Each number is 500 + 50 x the weight over its row's rms, rounded and kept within 0 to 999. Layers, rows and columns count from 0. Numbers have three digits each. The size before them is the row's rms in percent of the matrix's.

# o: layer 4 attention output (transposed), 384x256, rms 0.0414, rows 8-36,72-100,136-164,200-228,264-291,328-355, columns 64-127
# v: layer 4 attention value, 64x256, rms 0.0334, rows 9-36, columns 64-127
o8 114:591482539549489460401420453485534478452536463455475447407545456415515463563516415433504484600523488533455559516430555519512483536476458407456481554468459531530540512422606506437492536578521395
o72 101:501503486463572512592432581499533452397540502426477529438593420597493449404455481463411525548390543544533407579513524474439420569492473535499435449393456506532490597606442504438501484410476500
o136 092:508450499557467500478445480423494541554422569435511491484461445497522547483515522519556522495532475477471504550546441545492424429524463426598438402463541481490550507498474516524514535438485461
o200 097:449458507479486458488497565580506576496411534546499443570441518513467408515531503508542500509543526444514495552466457484578467492490469565503525508474584626511508510467451580598486515472535555
o264 092:464535571404528441566513456488370491482580471559517550500483446438533596563448517493466541388477527505580538429591506490549486499540504490491447497537486513488504398533425472440641483385497546
o328 100:437591461514423606583500486428541459486507560538535517475564499445489517472489477568413504464605515527534541450508482501452518543530488423421464604489476408542513424496537498506437446614466559
v9 102:502455558457464518412498557500585444563522466430529481613551476527480443474469495459512375503427486549488533419561507526558514593493546456435466534476593608571411588529521466370422377534525385
o9 099:508461469452552580542455491567619368468532488463473555473461455631460437537558437491587537486436481592457558522415538436479490491521474472494542488542457490468486442505499497616522437507486515
o73 102:419552440447467516546511540590522477418552579557490478381540581421509401491532523504544512527432474450438503416513475530525436548483447546590529484502471509452514495469527593537481458591539444
o137 099:610491460555487467443560548470517586432444560487586524505502539477584528558430531498445499459482521443558448542516460412524514466578488515505455546533486485512420589479485465575425536491449479
o201 098:529557500482501446531442452475497569391496515557593486430473450499474539378548490416499495484533531545484428490517481558561536540501426416495385511535404528532611452493467472535457527406461493
o265 105:426476560438450497480457588496481504495469463461418518449606509507487509475514473502536459563437591478502456394440474572481549438425552469445546443449572509540503556478490505434590504539648520
o329 102:581512525517500520484517420483423443575482488481461415624455516501530520564514548538407528486492473506419501558453520546411438503513496596515539438489556455515491448589470585541456550592426527
v10 103:470577499517460514557428466505570421587482506533440526552550360470523606536504523548395464511457476594551540469500528499463531512596478502453506431463483535542437588578522551493561484464546530
o10 110:514517492538518472502402516542558444515544561477440536503593450473472499476634502496517513569473540489556586536489465530432512457515515505589399515567587574570494466554449520465536465565499524
o74 100:488581576526490515441491576487453593541583509518546517515484503488470418463498549410478441477519527454545490522419649463500596530488519434432549495622497433432442538536567522482630457532464419
o138 092:484416514509429429472553483569466470452523506522566521512447423517533478512465492483462536567422615484529501538484581548442432497458345538539545473523500457576499533488494523518471557485538493
o202 090:584402393502478458466576484487509436444431537546502489421498648533498495511440491473620512505551491442428476511552471392507509398504497477530468503504469508513499496456437502505457548418470545
o266 111:487506556518532527518514505441490457451547562526449498498435426405487516512525435553442472536489491404430482582523413470465457552557562472462502568396482494395523478446391464507432546583533554
o330 096:490480477472550541481465420527543477499522461436503516542455493504474484478532470554489503500462384567529585485468463556504482587433491512467467558429546520427397500499504554510468489469524459
v11 099:449507449519476471377535612510477597532483429597481412511486444479495543520479465504572400435491480564474418585478536470467496559503480504550512524549592455514522539456480480567481485456491516
o11 109:495498536453506402382587553500492605479426521530579510571521537492482543473576508480490502460464446481573459491500549613531532528508479506500445491447490452450467535514552501566494438459498501
o75 103:475517548503553582457545493500443491489497505592442609427437533434497538518418489524562421449526577513520568529567523467548457511522533591468463472474437572436499493446458526369450559541495454
o139 091:462510491542571468553466409501560555520518574451553519501574475447524509528429533460514429507558453421527489594430476394495546471412570519528483581505513496537479527508446386594469480602444486
o203 088:529462492530487467514517518421536445462482494418513459498490458536548472414533570532499566556547445510480482507495606481468517470457530528504564537447462551539460494559457557540537444529615456
o267 101:559503482414477572563452509636412538521525467524445566526488494502513455502476508534495576483474529542456501491464468447459518489449437511497562378561524364485509474478534513482589577463507535
o331 089:588567454467461544412538518516513451532542461417389414475553490488414511504485433523428524493454465533519530508542503534478411501565415467486536571493527597462496608565509491433481523375488526
v12 097:531473495558429555532483468481501450472539577477539552482545568448494537521486491485458515511451530455479491370589506567525488457587406515533482489506507618611519501516450441508471509478486463
o12 104:380446499522483539542384497529426607483474602563447476469510494596430496462445485551493477528483458493466462622553461508559545551447484444603476440482446478494539495571536513439445495511465523
o76 112:439558557505548520532466572571511479542451496478492564550524554457448445543404526472622508481478482503471541490523408484502580565460527395436507439451498410539454449456498403493469440550552557
o140 096:502554409496484436510402502581560470553442512530564454563538458513579589524580565486560596617527502507543582521455521467578463512481572579541537509532493539466540454530626570487512519529446485
o204 094:545466519532551595529580471409455507456512492505536572504461503459427543412529399486486495443562545545499500470524511495483443465567531544462536590480514460464498555518474458517565641457501539
o268 103:519552544486489522457532514443505576570549446452498424502513540481557492501500440534411474369460484594563431445471500587522497488513517521508486577392418546459437422395562562411543479528440604
o332 094:549546479523451486472471529471470509418560509483607522355470376498482511411445500486533519564553522489491523495467381579439499525435488485555507441481537443517592508526437427499513418457557469
v13 105:475519520553436457459443486564473457436467565366438544500515502398491519509453440543493435426473575440515536502470601566454589452490541484585441446425533449565515432558576508535486577507538568
o13 099:502529516456509596469555433553475469523461521583623510529476524539534493480446495484542443547421524608566565547510557368517496535397477564455425579527472531459531502478566582557543510502503552
o77 099:497534504453443445527553498473535478467481357541542568412425457528554512562564495453480540501479564533459463584480460533476546533405524513465514449535442418489540471540501470502381503553420503
o141 099:533565553469461480535521595430487586494497496454450395516401558484597508483529498496492515551459421573520441437461474494469457541582563436525548541499440509550463363552477458551464424500576570
o205 095:525422479605588494405562541416477503549568575440549533549500528489398441482487595494503497469515494415538538473521496465486421489577516505518515520430498488451525569484386526458594492465524432
o269 100:540470548447543468529370485533517452527508534519404468480567545470455479519617518603375504522524432516531497478593442608586520498444472423445614522558519488495499619492555439520463414509487431
o333 120:498509466493481561593451446517476529435521510531571552474584372464503500423443439462594504526442504430416543499488581493450458483449451548456527455581563595456459410464510500446412548506470429
v14 101:489511589496467494507452528411505574529444506447571611540421507519568443476536492522473517487539574499540496457585491522522501501530491447529473492463545451491519475598467436581478334505570465
o14 104:531520386544424498505379488515536556488487543451533388564587464487498497538476515421511495524403476502545475570437603542462541539448460445407442506516547459476444517473544518501447506484495513
o78 107:447565511467460509482378540525526488433589538488547431474470528393522423486470489527520470452443498519536370503550515584569530564515543513521494567630497491581469662489473516470584541521546566
o142 094:434497471518525447445526456488479405513520452539493560492517551561529484548503554474499511490526450412519520483544580383468418475484486528537480500475475442548442435477414482469385549545527423
o206 094:572442461525506431498471518538508463490513477579549483484519437443487463468480425504423491581498529438463540483462417482485497522514452552488501484460478624526537408510547523450590590478500561
o270 107:476528531392509514503634476539479503510448514566472489419408514468445486549500485539535467470474476483487483446449494482497534509571573464563578471450553477452491544517505498571528442623488455
o334 098:547515453531528568482455512454464545502490479474439533512549616589527493588592593535521496487503482499503555487498540503483544477395485442468489556372493470380457508425514469429461572467458437
v15 103:519583383535504518513505498562474476524472367497455596579487481446461525489468446476489486568559518482412608481549516545586553476603612516454472531450501490481540456445514548521570475476513584
o15 105:550422424518495531516572578464479319542447508565494441458485543473550501483553529483435406558480423444555543483532529465479537448532494411461474450579505588553528480510483417564520430600488467
o79 104:517514487515531511364452499588569465557521561567591547434558473523529505600504629622555476511457587435505480447550493544441463481526450481505570362445542532565507435442433473499550448549488472
o143 107:537458461400507530474553461513519477465467507510432491590573484553505513538498424500490497444461543512496553541514419450491591405427467486593525496519496583482472549512617517525560463580578449
o207 089:434447541534418502571503526478539598411573516416540447450471512445527489543543470467469470417459488505473421476487584458466469600488483478521433533611502424507422531468470538485492501365503522
o271 093:473571450621488526546543519364492551621501501485524404506500496516469564481470508599577562542527496532475519478512490484460470611516516488446428492478542493546507447549421545512430598535497454
o335 107:463500486416596514513491541572414505516479478462494580545461491508503524457512550461432533561493489497523496427464527509552519436479476543500499566479554480488464519555490454464395474493485560
v16 099:495445474424461469548501569500507578515462503609508464566458462568463454523417553562450415508503399478545467514461519601527525433481393477516448501577518437540561519469417482522475449452477521
o16 097:503511475449438552559587518611477517525474502556469482484538450529450563543503467539526494513523428462621533537414447520495531415496459492521434491464567592439419501485427473452482564465459562
o80 107:485598500519462438561516522417580489514480515513482434421496549556478518540455579466521502479500575490497519444538550558513490487508456524393430477474576445531523573560438457515622532543445449
o144 093:439432503528430454519522457515606489494483546532556506524516464454458395557524430458440553517533471503543540470553474562459565520497554433515443492629438491494459574405419454542463536442525564
o208 099:501542534517528531469479513463456538454502455484411574522571526412540461454523511572499508507539486446478435568490478471566519557453567494508524589560449518480572434553550511476490434501455428
o272 104:449543478518512511506553495527452561445461473453567548546422502540492536534441616471538453599477504534421621449528527395538484606527534535531574463383516594516466580543567483460493600455577580
o336 109:512462537481587517556473539502467580428511522470539445544469465473442499538526511477477421505406464531529479468493456537505484490445427545482608539457549498392473545543487440529498494541495465
v17 104:602554575481504506446486525541496580454495536486587393433522562467542539514521457541456472440500575467482512504483458575433428506523472504505505534501572532552461507496427476447458464542487487
o17 107:558473517525487522426524466496454438517477419459464571402543561518576503540462474516545515416430495498478515491562506534495470493516576596544560496515397559510465554497575534577438578460499456
o81 105:549493451578549498484542448504492471522475521527491546483514465488520577578488521484556543490448477628426551454492586434500563436543510408479469435584510520374562501517474532548591477554528487
o145 097:433511535424521516467502475414518520503439531441494545545541466544493499533528487496473497495509468531505599453437446448582465506449463453442463520558547535451474477437475550416461488464475480
o209 089:474472555523420490493568451419386448547524544480507522504480495517537489456495513311453417514561607388509477487485463462530478529498509491542473411421531474598505487512588482491572608583487558
o273 098:575475511457546522415483512550529530560466506417520531590342570567524539469425439509526569491523386496524351491485546469520497512479542478473581457455447488490513463482434509538550477475444530
o337 108:465534588419565498570523482568555488519525499589466474452432492514440444484488417509452536536440495467479548542590490495551475528604447488544528584419504531608432525447481501470353507520560502
v18 102:486443480487558495484527489412508615576496516597487578545491587489461397465491542458518463539549518482547526563453487656486492548498467570523489433488507501430458501417570483532571464487407489
o18 106:532543498496412493386454474492531500521476523503456541528577604552505421512665514468514489451418599511517532526463480493409525434520478508507498515496563506402495508453438481475514555499419502
o82 105:548356500550531541522453537541475530515551452460490445525540451581452549471474589593520496558504532346427475492468439468561426535400590445458516481535554421577461528488499546528524485453511422
o146 094:464501508428425544580557537523457504484432476549525473499462448511542434423443505515549526512473511486522483444465450471516494481552569523512551491429480497480499508582468491433496488533592495
o210 085:532591491531510500455484523511531452597437569488523519540448477502482475470512516353486517482487473521472485591569477560489488451468471432405493462448522474492450437503468411498438447463452520
o274 108:495492490552466524488569401436488485471546465444395490467419602445397489546549473480530429480501519515507524504509532509501553496538479533544456600541534478419502448407553496532534509481455586
o338 097:523456501371557525623489526516602528461429478503620520429421518484516560550576497524385481463540569464503419461484593514506523468441554488552604470560481507508529531423614502519469497472438501
v19 103:505441542479449406482540433466523589527536516513537456498455515522514459584566546496580535575428529548423492553471531523569444585487507512471497464531497542420466461474487536518448541539500383
o19 108:379521490504475531525508504485529494498458517511549511433445500520496483530433471398438490408520523568512618460485485561536519520477561463500503489465529410480555548427597422516452498467516429
o83 101:493544483513524486534490507458508487610502401505483495532518432513426454504462532574516492513582497484503461451391453437534422418560384520540526490514522483549508537471522519463513535425538499
o147 089:510571476475577432447367554543441475432562405513515588539467473512506576461493494513500473591501433461516536541524528534509473520523523443415491511508509404522487428526526466499401583500515493
o211 087:552456485604513454469581509594468448514404500513401524532488472534497458539567499474580462445448472483500468423487504481559554474530524505526431502397511571559483538610557513447465444489428591
o275 113:522502598421503593568418425419521527519604516436442438420523460544524483542573568567427596525529572448500499512505418534460520459416574588567457448516520469497533500492444570551495475477495464
o339 093:530495454532549547506614507506525468481506523469509534384535541457474464506497464486459517508455481651541505505484553527595491630575508530493513513613469478481432492527444421485569399528475512
v20 101:525439492483472504541482442506416490402471438523500441525441498502542489446451556518394545539476527572475469470442460519507470509522487420431513504537442577438456416566503436467496485503416501
o20 109:413565541524442457560531524453459518531518479408495482394577458469511514411526462618506364611537528473503588471540553479448580453525531479581538488457511530552569498449456532394471405522553547
o84 105:560477503502518489451540488512490570495457412519486544439494501577475553563483492554539511572524393535520352532466477543436522512475567502475433483580461575499460444423508414494535521466468648
o148 095:443454467559559554454496533543506533532384550494588565514563521522438475546485454478487603457503508543402528571588492504541416520523567466487490528452518454543536539578479454480475533562503491
o212 092:575513572411483463559422530548546442547527461440506469513453519505531504440515518501474421502515481509510492389516516463575509528498477571470545580394520460531453555474477484446477511498489445
o276 096:473544552512479483425625451441481501362458509446473578526506595489474463486564536573490527430503500451514495499488491500580534473450598415489474554551469517509602599529537519657520516447456483
o340 102:458547454563576570577453491403449494507526521536521517609440444506498395510425419421535537450550527516471588515471426478472410479514456501567514530434537571549527517459655540493474525442488533
v21 106:541489482511515566588492456456503521516538476484536428535533435467550489521456499505496497516463551507486455442547471455493370435470424466427512473538614512485476591388540544522459482647455494
o21 109:447482568527567390512497357572533485493403591530466518470491472518488505484493457496545495535397560504497506450486562553482551578435489398492596452481456500493519495494572499510415467413525547
o85 100:546501390547537378534585501553513494511461567528474517524490510540433626445450550554479590501442495602482601498463546456505371540535527541451506502389486509521566563555441465515488525411491407
o149 090:547424527470542479490469484563336474471516469537465568524498564462518321531463438493527546547540485495500559525586408482516521500518472542580480563561534428432401441479528445432539425483562502
o213 089:483463471506407527517489567466543425432562430515490475559586395385584518543504490474446496498505471457598497477491485595491601503490654526538515555545560481500544432497457495527509539509559498
o277 105:439578442473583597503486490419579533538459554515591506496471551564532460495471439495475456547490451516456431582437560473509538558520413592468453455538520503550447561490508568559482536533529580
o341 107:484463466402478484497569490455553506578460635426558491433384492597457488561537478544492519441470480517596505453451496491586495456462492536471526515508414561494431527455489417573525536581477559
v22 103:503503471383509451582481458542564563440490522446482453408427432563401536508453569456463432494544448489476460489466550494479392568489505449588540528447505450443472566483538502502500562470487449
o22 112:489413490473541497495523528535444523482457508450581418510510516522521399479489503448551399554496415561442490446532483568438460520441513420561496396471426532561429503532494418474592460506471467
o86 105:491546426496488495510460547455483495485509468467461523551445460498483605435528508478535481585521466444487491472522514546487547499516409612402540604574624497547424519542532478490567494519552501
o150 104:479453546520464539435530483433479455522583473507572546491451565460523493641472526552393530450474540473460507550507561455532476554498475460586534538543462542548604429582494462611446479450537492
o214 075:473576482640487582550523518498539460553495483590471554475478503470540450517478409578524516454454541513528485534608514457448502422477528526500428527435464430418476431488499526405507410625545553
o278 107:614505399413575412479464637616565491522459505497443369551503512500478492441594444560481482546465525520568494513500448568462503561506503550520450420554465510496463587475512595496484504544466506
o342 096:450526500526481559515527472446526450484460479467486423440509456523457556401413510526544533431514470531511539452407462502583630445464528463464429492541540472483528518446508499480492480427576531
v23 100:559477543503561521516456484586462432477497525421506511452511419570550524418425463531480542451485501489467501480459417421570417472434559522506451443531466546498551522638547523485560446594532600
o23 097:566525490557524569409567489568485416600383511509502558491450501445503477510441550500493426546501468412546427564518448430534525442501450489528523486452469490512466460485478501483462543456484366
o87 099:443472408380523400629533471493470462463467496542510554443476573544498493456452469478546476487526493479390450496502458379430476375489505505493501432470584477592397465468515540487468464516480417
o151 103:437485428432445582477495617549489597519558446553521477536515551499416477496439501489547571516445569505457419459431553466544392560551533511404534574455436480531477516492489383450515450433453380
o215 090:477606553572481507461486581480525602471546478515463473522449484476504524603562410496477493508438444571568610550532585603443506580527490391496480434476509569518508395430494539493545577461521562
o279 098:458557530517470487527498443484508530498478509371549562515568456482478487457493520582418428516532507443562524553452606539459458518556530461512512605577487474475539524526476581475441502536520586
o343 100:501493573586527472580505438482448477429356516500553500516451496585548446449433487443477546527582554576473495529474461535485504405555531496548435420535495419510497535484608516562556584552592571
v24 094:601387405452439531544426545482454505480536528546468487479545410531465499511540395504535456410531488403452476583558548570448550497495459499496511442532511524468491521621443539465585534447465488
o24 102:573599561513356462461455541585512498478510582513549510443595470495593518561487569524549461397553456462511491486554523597455486574491492431491557525579511546570502458448568415556502558448560461
o88 104:464492497494541494468492501530561477467517465528474548552478477510450553505530518572464542552452547545492407498387511376551506582482474500477568629517531537486448501466416430588480498506507473
o152 096:524552465554574504571483558459537513530461505527553516621474434587620493474475433475480392550460466548562413471530535610488567493463539501498539507501487485466556420539541562483559515492587465
o216 088:445441514470506491433541417461492561462449459402444418505549563496487482486588529541448513547592515513494609553472530517446601469513526528517454479502471448437497576518511541471484450509476616
o280 104:503452518512470505555516505539508532491537519534509562483441577503485520503409567415615535549482527498489578492543449458455373615492519555521418517462501466544447526582461501509486520521508489
o344 099:467554502644550546587510538530466440567488518463543494487455478426581589484407429410432541486542465573468468518439485463427431443561574481541555441532599546443483523551534599450546507565554478
v25 098:485462534509447479521458473493572522553454565427529418462455485430467547490431480485472525414492477505503560423482569562524545512477553517441529473400512543506467549586492492560423574436598534
o25 108:446552532482577470461579392566606451509550549534542528462503501512548479483438486424571571431534483471471475450466504477483509363525543538450530527593468415505514521493465481581503509439445512
o89 102:396488544513519545508401468480478536455515591516546521473434452446369505406465487527515555548493524496466490547580443570556485501523546513549460505583456465487515534538444401436469458452529530
o153 095:529663517434475467461497528546466472549496536500509504584469477546501529504536517420398450497522468529419431406456478517430506513500488460539498448384480549495508456492603520515532505565582505
o217 092:536379469478516510583574555507451518510508454513518459530489612481502434553523450650598472561506589408584571512417494436410473538456495499531574464517489485508477424497525509434562516472524455
o281 093:531535486525503515432552495451475603528437437507567499470542433412562427522515503463527594462401541446442528480543481598553484534560517675390478471582499522499446513470546489490465446566494570
o345 103:512488432546454502575450485477483474442575405565461490521448503471494549571480491457522478375491437476492457502563450500497510483500429447469547552458481372400514442487537580456525457583411445
v26 100:445528559455509446406531444491467477566456531555481550515525503440561461437524426567515498524400510499520473538538553393428550568473448501479439535567550457462565463484570455351532583493494543
o26 104:586525465481536505507483456570437437557543522600506512487571573468483407536452474495507481469439577491503510480416572622505507559579452534508558563529523527471527593620397543546484529491445474
o90 093:552600498577457529612478506532472515516462496502494506466566474531433491554484589475523446475487555541575561585555420514560509520437506565547460435436499537465510509525545438559434438477519516
o154 089:473511533537509530326496573473429528476509427434496515502372443477486619485478484441511513414585420566524561575507529463497546534605496439500436512554512538475488470472465409497525449505455454
o218 090:458432600487520672585553533438569477482521503508429557490476498477529440480502405556433515551562460535521509489453599546436479518508463590471587563349514505543605542445522546638447497522540514
o282 102:568534441511435455490465509505514457502482465550536498517553534517568592461540488470404534442476422500479449492504450520550457458471525500576447517641440528534513500521474554512489479605501484
o346 107:471459512350546450534477452556453539510514500373512482563518515585469451519485448475564500538494495494529452450532457500448423502502577446539561573504443447525467474522512545441537506425599447
v27 097:443632558534518450562477525386453520626451474499531452508506506457536390426608521491439549612511477381426492494427538499494400547479448494475512479521519507487510534530475484549489448504531519
o27 106:427461579556430434547534406466506538514507620533515505497405544508505479516548459543511571451542501491539449443420455526560489412470448464536445590520454553495535451512492436494488535515526497
o91 108:542564442449490439442508474570535439471452440657475464418499495442397541464458420446504478511449577534538408486447541423530537501513504569483518481570484496566461497442456531550521537535480514
o155 097:511433562470452598446533555452467506543447578503509564540582470576578550472425466506418560497552465557470505482514494559525465494510450440552590525478585484581532554589494472461526536567602440
o219 086:472446480473475463556437402510526551361537498503444565516530466519506469586488493543577497492516469492485510544583405496539545548505633547460457470484485547441440469541504475489600462556479489
o283 096:435488509473456548530498586463515591574447534379569439526481452498474394518549486458481481536572482526549502565492539503428456602619481528479543518469517466511474528434532500504440514478395439
o347 096:514564472495518465452505476445554443523586417458503490596516578479483424503442496621551522513478486537547539476561515553495475454479451508448402605479483491398488572505498501443435502498442486
v28 102:483559596554544493473492449409502417508541523447563615494442474459550536519427382462442492422534479440567520529552533508549581444549486488393539567508521446467483489443478473447544454507492466
o28 113:464476508515448496482565495472449510539460534449541516448568475445520462498458540564496616462425485493459493474510455595506414494494525420546492545438526459435497502583524489530530517480517502
o92 107:424473429521511465537533562494563413523568528454401438515519521466380538484437635509409479530473498446601426538481561563493463469529458514466496534535606380482504529507517529492495437376470486
o156 091:504484516541440478583484544520403520507467476538465557503506514586483520490517402461521589590562499571601432569491507523465494522449489505521523502526376531532395431592472499464428556532553521
o220 085:536516476495496473492553546567556624503398537494537515533483482567525493508588479547536464465435483427493611391462550547563527480535569479519517447502481524519443495513440412478505496496473474
o284 096:551525507395508479518452473469394451473479527546516458476504491552541466530549515485602472461509457479469520470450507481444506555524489375521488504426559607486583460480421540534478555534390478
o348 093:551448555470471552482401410459452496493478463491479442500513513423570571516550502527479483436527427559456493608551508526438566553535454439540473499479483582520510459432486500502553499512547490
v29 103:499498534514490584535558465447549532535505430527491500450464460539434468512486475565510509532537503590541462528523478577575484534502412504527581468429408456477465563561495504526548452556504367
o29 104:418518556529545395492455541517494461493553419389477538482509539495461421454628526456519490474519493510466480473506394431436547541482561481526613491512570411461517454421497538525564497478520548
o93 109:510559463508523524548590567532408512480569484462511546555509548614485533527436458471511485489439452557444443499519480527545411502529525578416460530489444500505433452548462562557478459489516455
o157 095:474502456541405461450488456455421575511489519557609480472591441491534530533579472481543547539475470524540492474556586645425472498571499473491554557569504560487534482483492468466397519469449527
o221 088:571498418461494601422494494623531519494508522453434453477510545464560506495541557604480492532473547447472537488484454436551534512515474532585434536568571545495508527451594474501437487609401495
o285 102:561507453505458532512483426430470455492443559573529553625441534620494507546475436641446573644427436430507520505540528482539544583471465524495487492431477524468551539511462491558540482422514577
o349 096:516503530541526471510436527512482465526499549511478442472426508436511497393514587468472498401470580557493396470512506430567530428505571517514537478507460500519501501400507514482547571521424586
v30 100:407424583389548565432645455435452491642508550460560471507412510553544509519552535404584487405494502447533491470398485598615499551469484556522473493594496506522503468527506454473435493491439454
o30 103:560554497371511537465573521567552512448444515551439438487547429568429404548502539616477500514545577556539470465480526426562527594471489485512534448616407454481525452522439522520480420466481479
o94 102:572522534499514547552506437580509469498431452462502574480522549525530585467448450482455527575499511584519514558480493511481491440485478525441550491411479546493424506532519446417497491388549570
o158 105:473515483613584409540457481472557453485535519438462520599543569496401435501486441495399534534456427529587461487527507435500373463478538510594467518602581478464508495492487500475535457555539496
o222 088:517404479526491477531496533455507492505427432587504553608497542443536511403512531524444469486545481467390584536461482422512462544526485467498428580468486553491400548488487546531562548535470501
o286 102:477456541396523574404536574481464489549564450531571464446559495394487460477535509535513488424527516425523492567484437547512584419531472451540506480528447598591577509383527418384400468534531528
o350 101:507569496495446463523489561473434525526453556497496519505351462591467530550577545422570427549494529431580470501484464519563478508453506534355490425439515470436606504492479537609513443516465465
v31 100:643501496521555517606535473575512473536477527521551519492450448456501465570452600474467477497518569588526404425449518525516555502478472548476465492485428587495408494487496505456556435413417452
o31 098:471534541507451458592478573440552438526514468515467469477526540560538500446618490475484581501434495565519493460582549469537462453501491631409585482486506425424501629568589562541470506506488572
o95 114:481512460506540468468507488481486450448473422470574402597413479454474474528636420624531421479488534487457545447560452523450344446463449489505547609456528431536519558509438508465444547443484546
o159 096:497519538475441545547487343501519441500537507470395543484498576492487516503465545495561499557499485400532507558409610473595435468482509502488578447594457598490574437483543479539522489621506459
o223 094:369487514526389575472467528514506558514537528562486569495558514486430440544449572559453541503509458497450581553599559511425557451552432420534498558496500487466513417486499461483523534490429500
o287 092:505443495458584408517523500524508513500483510465514544523375520543520494525546530470550456527504432515475527483468364443491444488543582515544544513422551497464481465496448558440483590541491576
o351 104:498591459559523498493523564495516538541539524498562430500582459529558555454515465487493571541474510602543497500445395535512572476473540527428557470520524420526477511519494397498511462502591451
v32 107:491497456460529566454569638549475501486454530501524477527557475415476579427393478575486408416518440497363442598488566460507525567487504514446541475490483534506524414528447595521477451499577418
o32 111:503541535474484458466427433589486556503431574483546591484637493493557533469527518390492497427477425477503421588467535511543472517515485471515494483487525468449494592495513543514494572581471618
o96 106:556529579463413492409450522404509541597451450504479462531462432498541416596565520428454501425461555537521577454469583429441509405476477433557562551491553487519513583449496538503503462468479543
o160 093:500539499488531457505490480526439467521498560457554554455573534487525481499526471471500527594507472517480524506580466487494528511479545494505509479476473420577591435451400584505474502487592416
o224 097:408474429454526525564559478569487467456597489489439479464447515611430464480556488499502479480513513468481555505498383511572444529511566476504487494489504550502492429496538465525589388498453468
o288 098:550454535526428443512421508548584464468452484507506469501505489594492591479529563506530432505528556597443503531511477548445540445586503564495491456610445449408426525525562488461551456448593530
o352 105:447485515481515480538472513484472500495527458527492481572454502497517483487410433475557431613463607522438485480447516567523506538509401535543532583499552573512492514558543479480454648519475471
v33 097:478506585526527511532493571562442449490547501521519491376586511462659526522470518533494383471563560505489404555442418588433500497507462520568514515494438494517520511576607475516472538515504454
o33 099:514502569542529550436517512505547446542521461562549435536556425534374494550473473487482545452433431492619573467533578561517518531567531453467431533605510545455498494487543567621450387453507548
o97 105:523537443477537405574497497496489580542403460514561489521390425496580457426459469542530538574504545464526576520493497444495551495479470466526514531451517512515462478510455495501464513510481543
o161 093:601507540467476477536532508480488522493506460513503474496531479518415595492541526419511484460460444479570497461476547513486443477466497437447501439480423455598445507532557414574571467486503506
o225 091:492504476554518552544441486549511520490592445578461486466462516540451554596451450475480391403504523553487453498508439458505468491491449472511541458511515469501538466483355514447481512550493429
o289 103:484466570570509525481405506583464538520557556384435654386413528521612436561464493544506539556477478521534492399615468440530522473437572585545529420482509571501531569490448480481569526501459512
o353 095:525362470464473433494484535471532408505446488573526494597530583501466428412549495438520502481520525482461450471496453571439526571427468425507460503584633500515540523471564515430511565507510447
v34 090:540476531528517495486459438431470404479509573472513451558450484599560475410489583502450523519501532459481327526429483509506484562485447506550561541467463461589551587463541486467478457475450452
o34 102:526592489507527437497588550423467571469482459456591566515530517475455439530513525456459465497543404616526540471562423580482519509512478520548522474518548518497521466438549553491426531489563464
o98 107:507467515465517498513490448528548410468542462527472532451471425468588528504413612537550473546459542477539483479545388559500536518535507511496408475599486537443538459548426492538534521602529433
o162 101:498503523516512468492494461574579580503441546492522552516499420402525464489408417567447512485451462488476528508472466536503497575423485577525502435479510447619530455450511466560506418518548481
o226 089:509497603491548517523485512547399562608551445562514463536562527507410507414571424500552464462516470462499450531565581446507449568450482560605524550584491586449490594498473510430545529438557501
o290 099:526496485507471505425580483476522553484465431530480461458516534569451491483491444527603528559502524445454456504470484564533502375538497345515423416369494472465365486522457534450470493442502514
o354 095:367512471564480469515478634415524442574512540459463475433460655557475514473497483388461416542581476603525536492468581589532479496506538446480504503440516457501463529444574521571517432528556530
v35 101:555470514490577522514558435454588493523505458566611542503457489562581521593476540447479502578530514477480456551486482545495432488497458531559527603485501438531491502600538554485375549452530526
o35 096:443521484509438510494406523513536494438575458403422515530529466606498467504494561477439554545371479504528479493553524546497584542538512463516410462419521575507401477481438579505457480571491568
o99 104:449501432483489520481449518502459426473491583522502488502563588568544483567521448515453450539519578583448444461517478517485510483481464452454503415503585446417533424418439411465529480654611445
o163 097:556475565497531498486511486483537519494525497552515466447450540535426360376489523485478493546510485406478484494469399509516529533506517475377561517503425489519445505481467520371433571433563483
o227 106:440538494560456503489525532455461585448498381410530473511486355423501587509549479505564509427459491523544526565436580538515517505470514567628557451563497493495549507523592491501456465484390482
o291 098:589471468518543523564508492457492398549479504549487576498522607449434432467588499526513561575543507613476525450520443414540450473553501560501558539529551457547567541510522482540535449504507433
o355 103:447471476499435499521487423463578503517478574496449485547576514450568555563476536481545539484414422564489576529525467509513504491432558463559497544499483576484519563503488435534482458592461558
v36 096:495492515428526542555511528556512508476609541613429537487459463508480620437543450546512489561509454488522492535526571427512580534504537576562557466473587592560583443514471542500524477406607471
o36 095:547531586448488428503497463542514513481473449476522556521567449506432533483485580568474573537467496569441502555442473508479428448593488569497424481482548445454495463565424472459461416491439500
o100 105:393594465483579442489437474610489503417594447564524475424472591455528475500518476512522574445455515536477499482516541441514555505586430587442495551551512546501525536514554588540415480498479505
o164 092:557528475574507641428490516438397419473415599499489520475530529512558460491502503486534573482503455508595584527499495458490512509440458437442450428450529496461499507428557518448537531391474453
o228 094:539493536497586467424613513551570480605571538514548496530498483491510537551480500490501473500538509509418489467464508535552492512516574486480534564419433453565435531471515447616587499537454516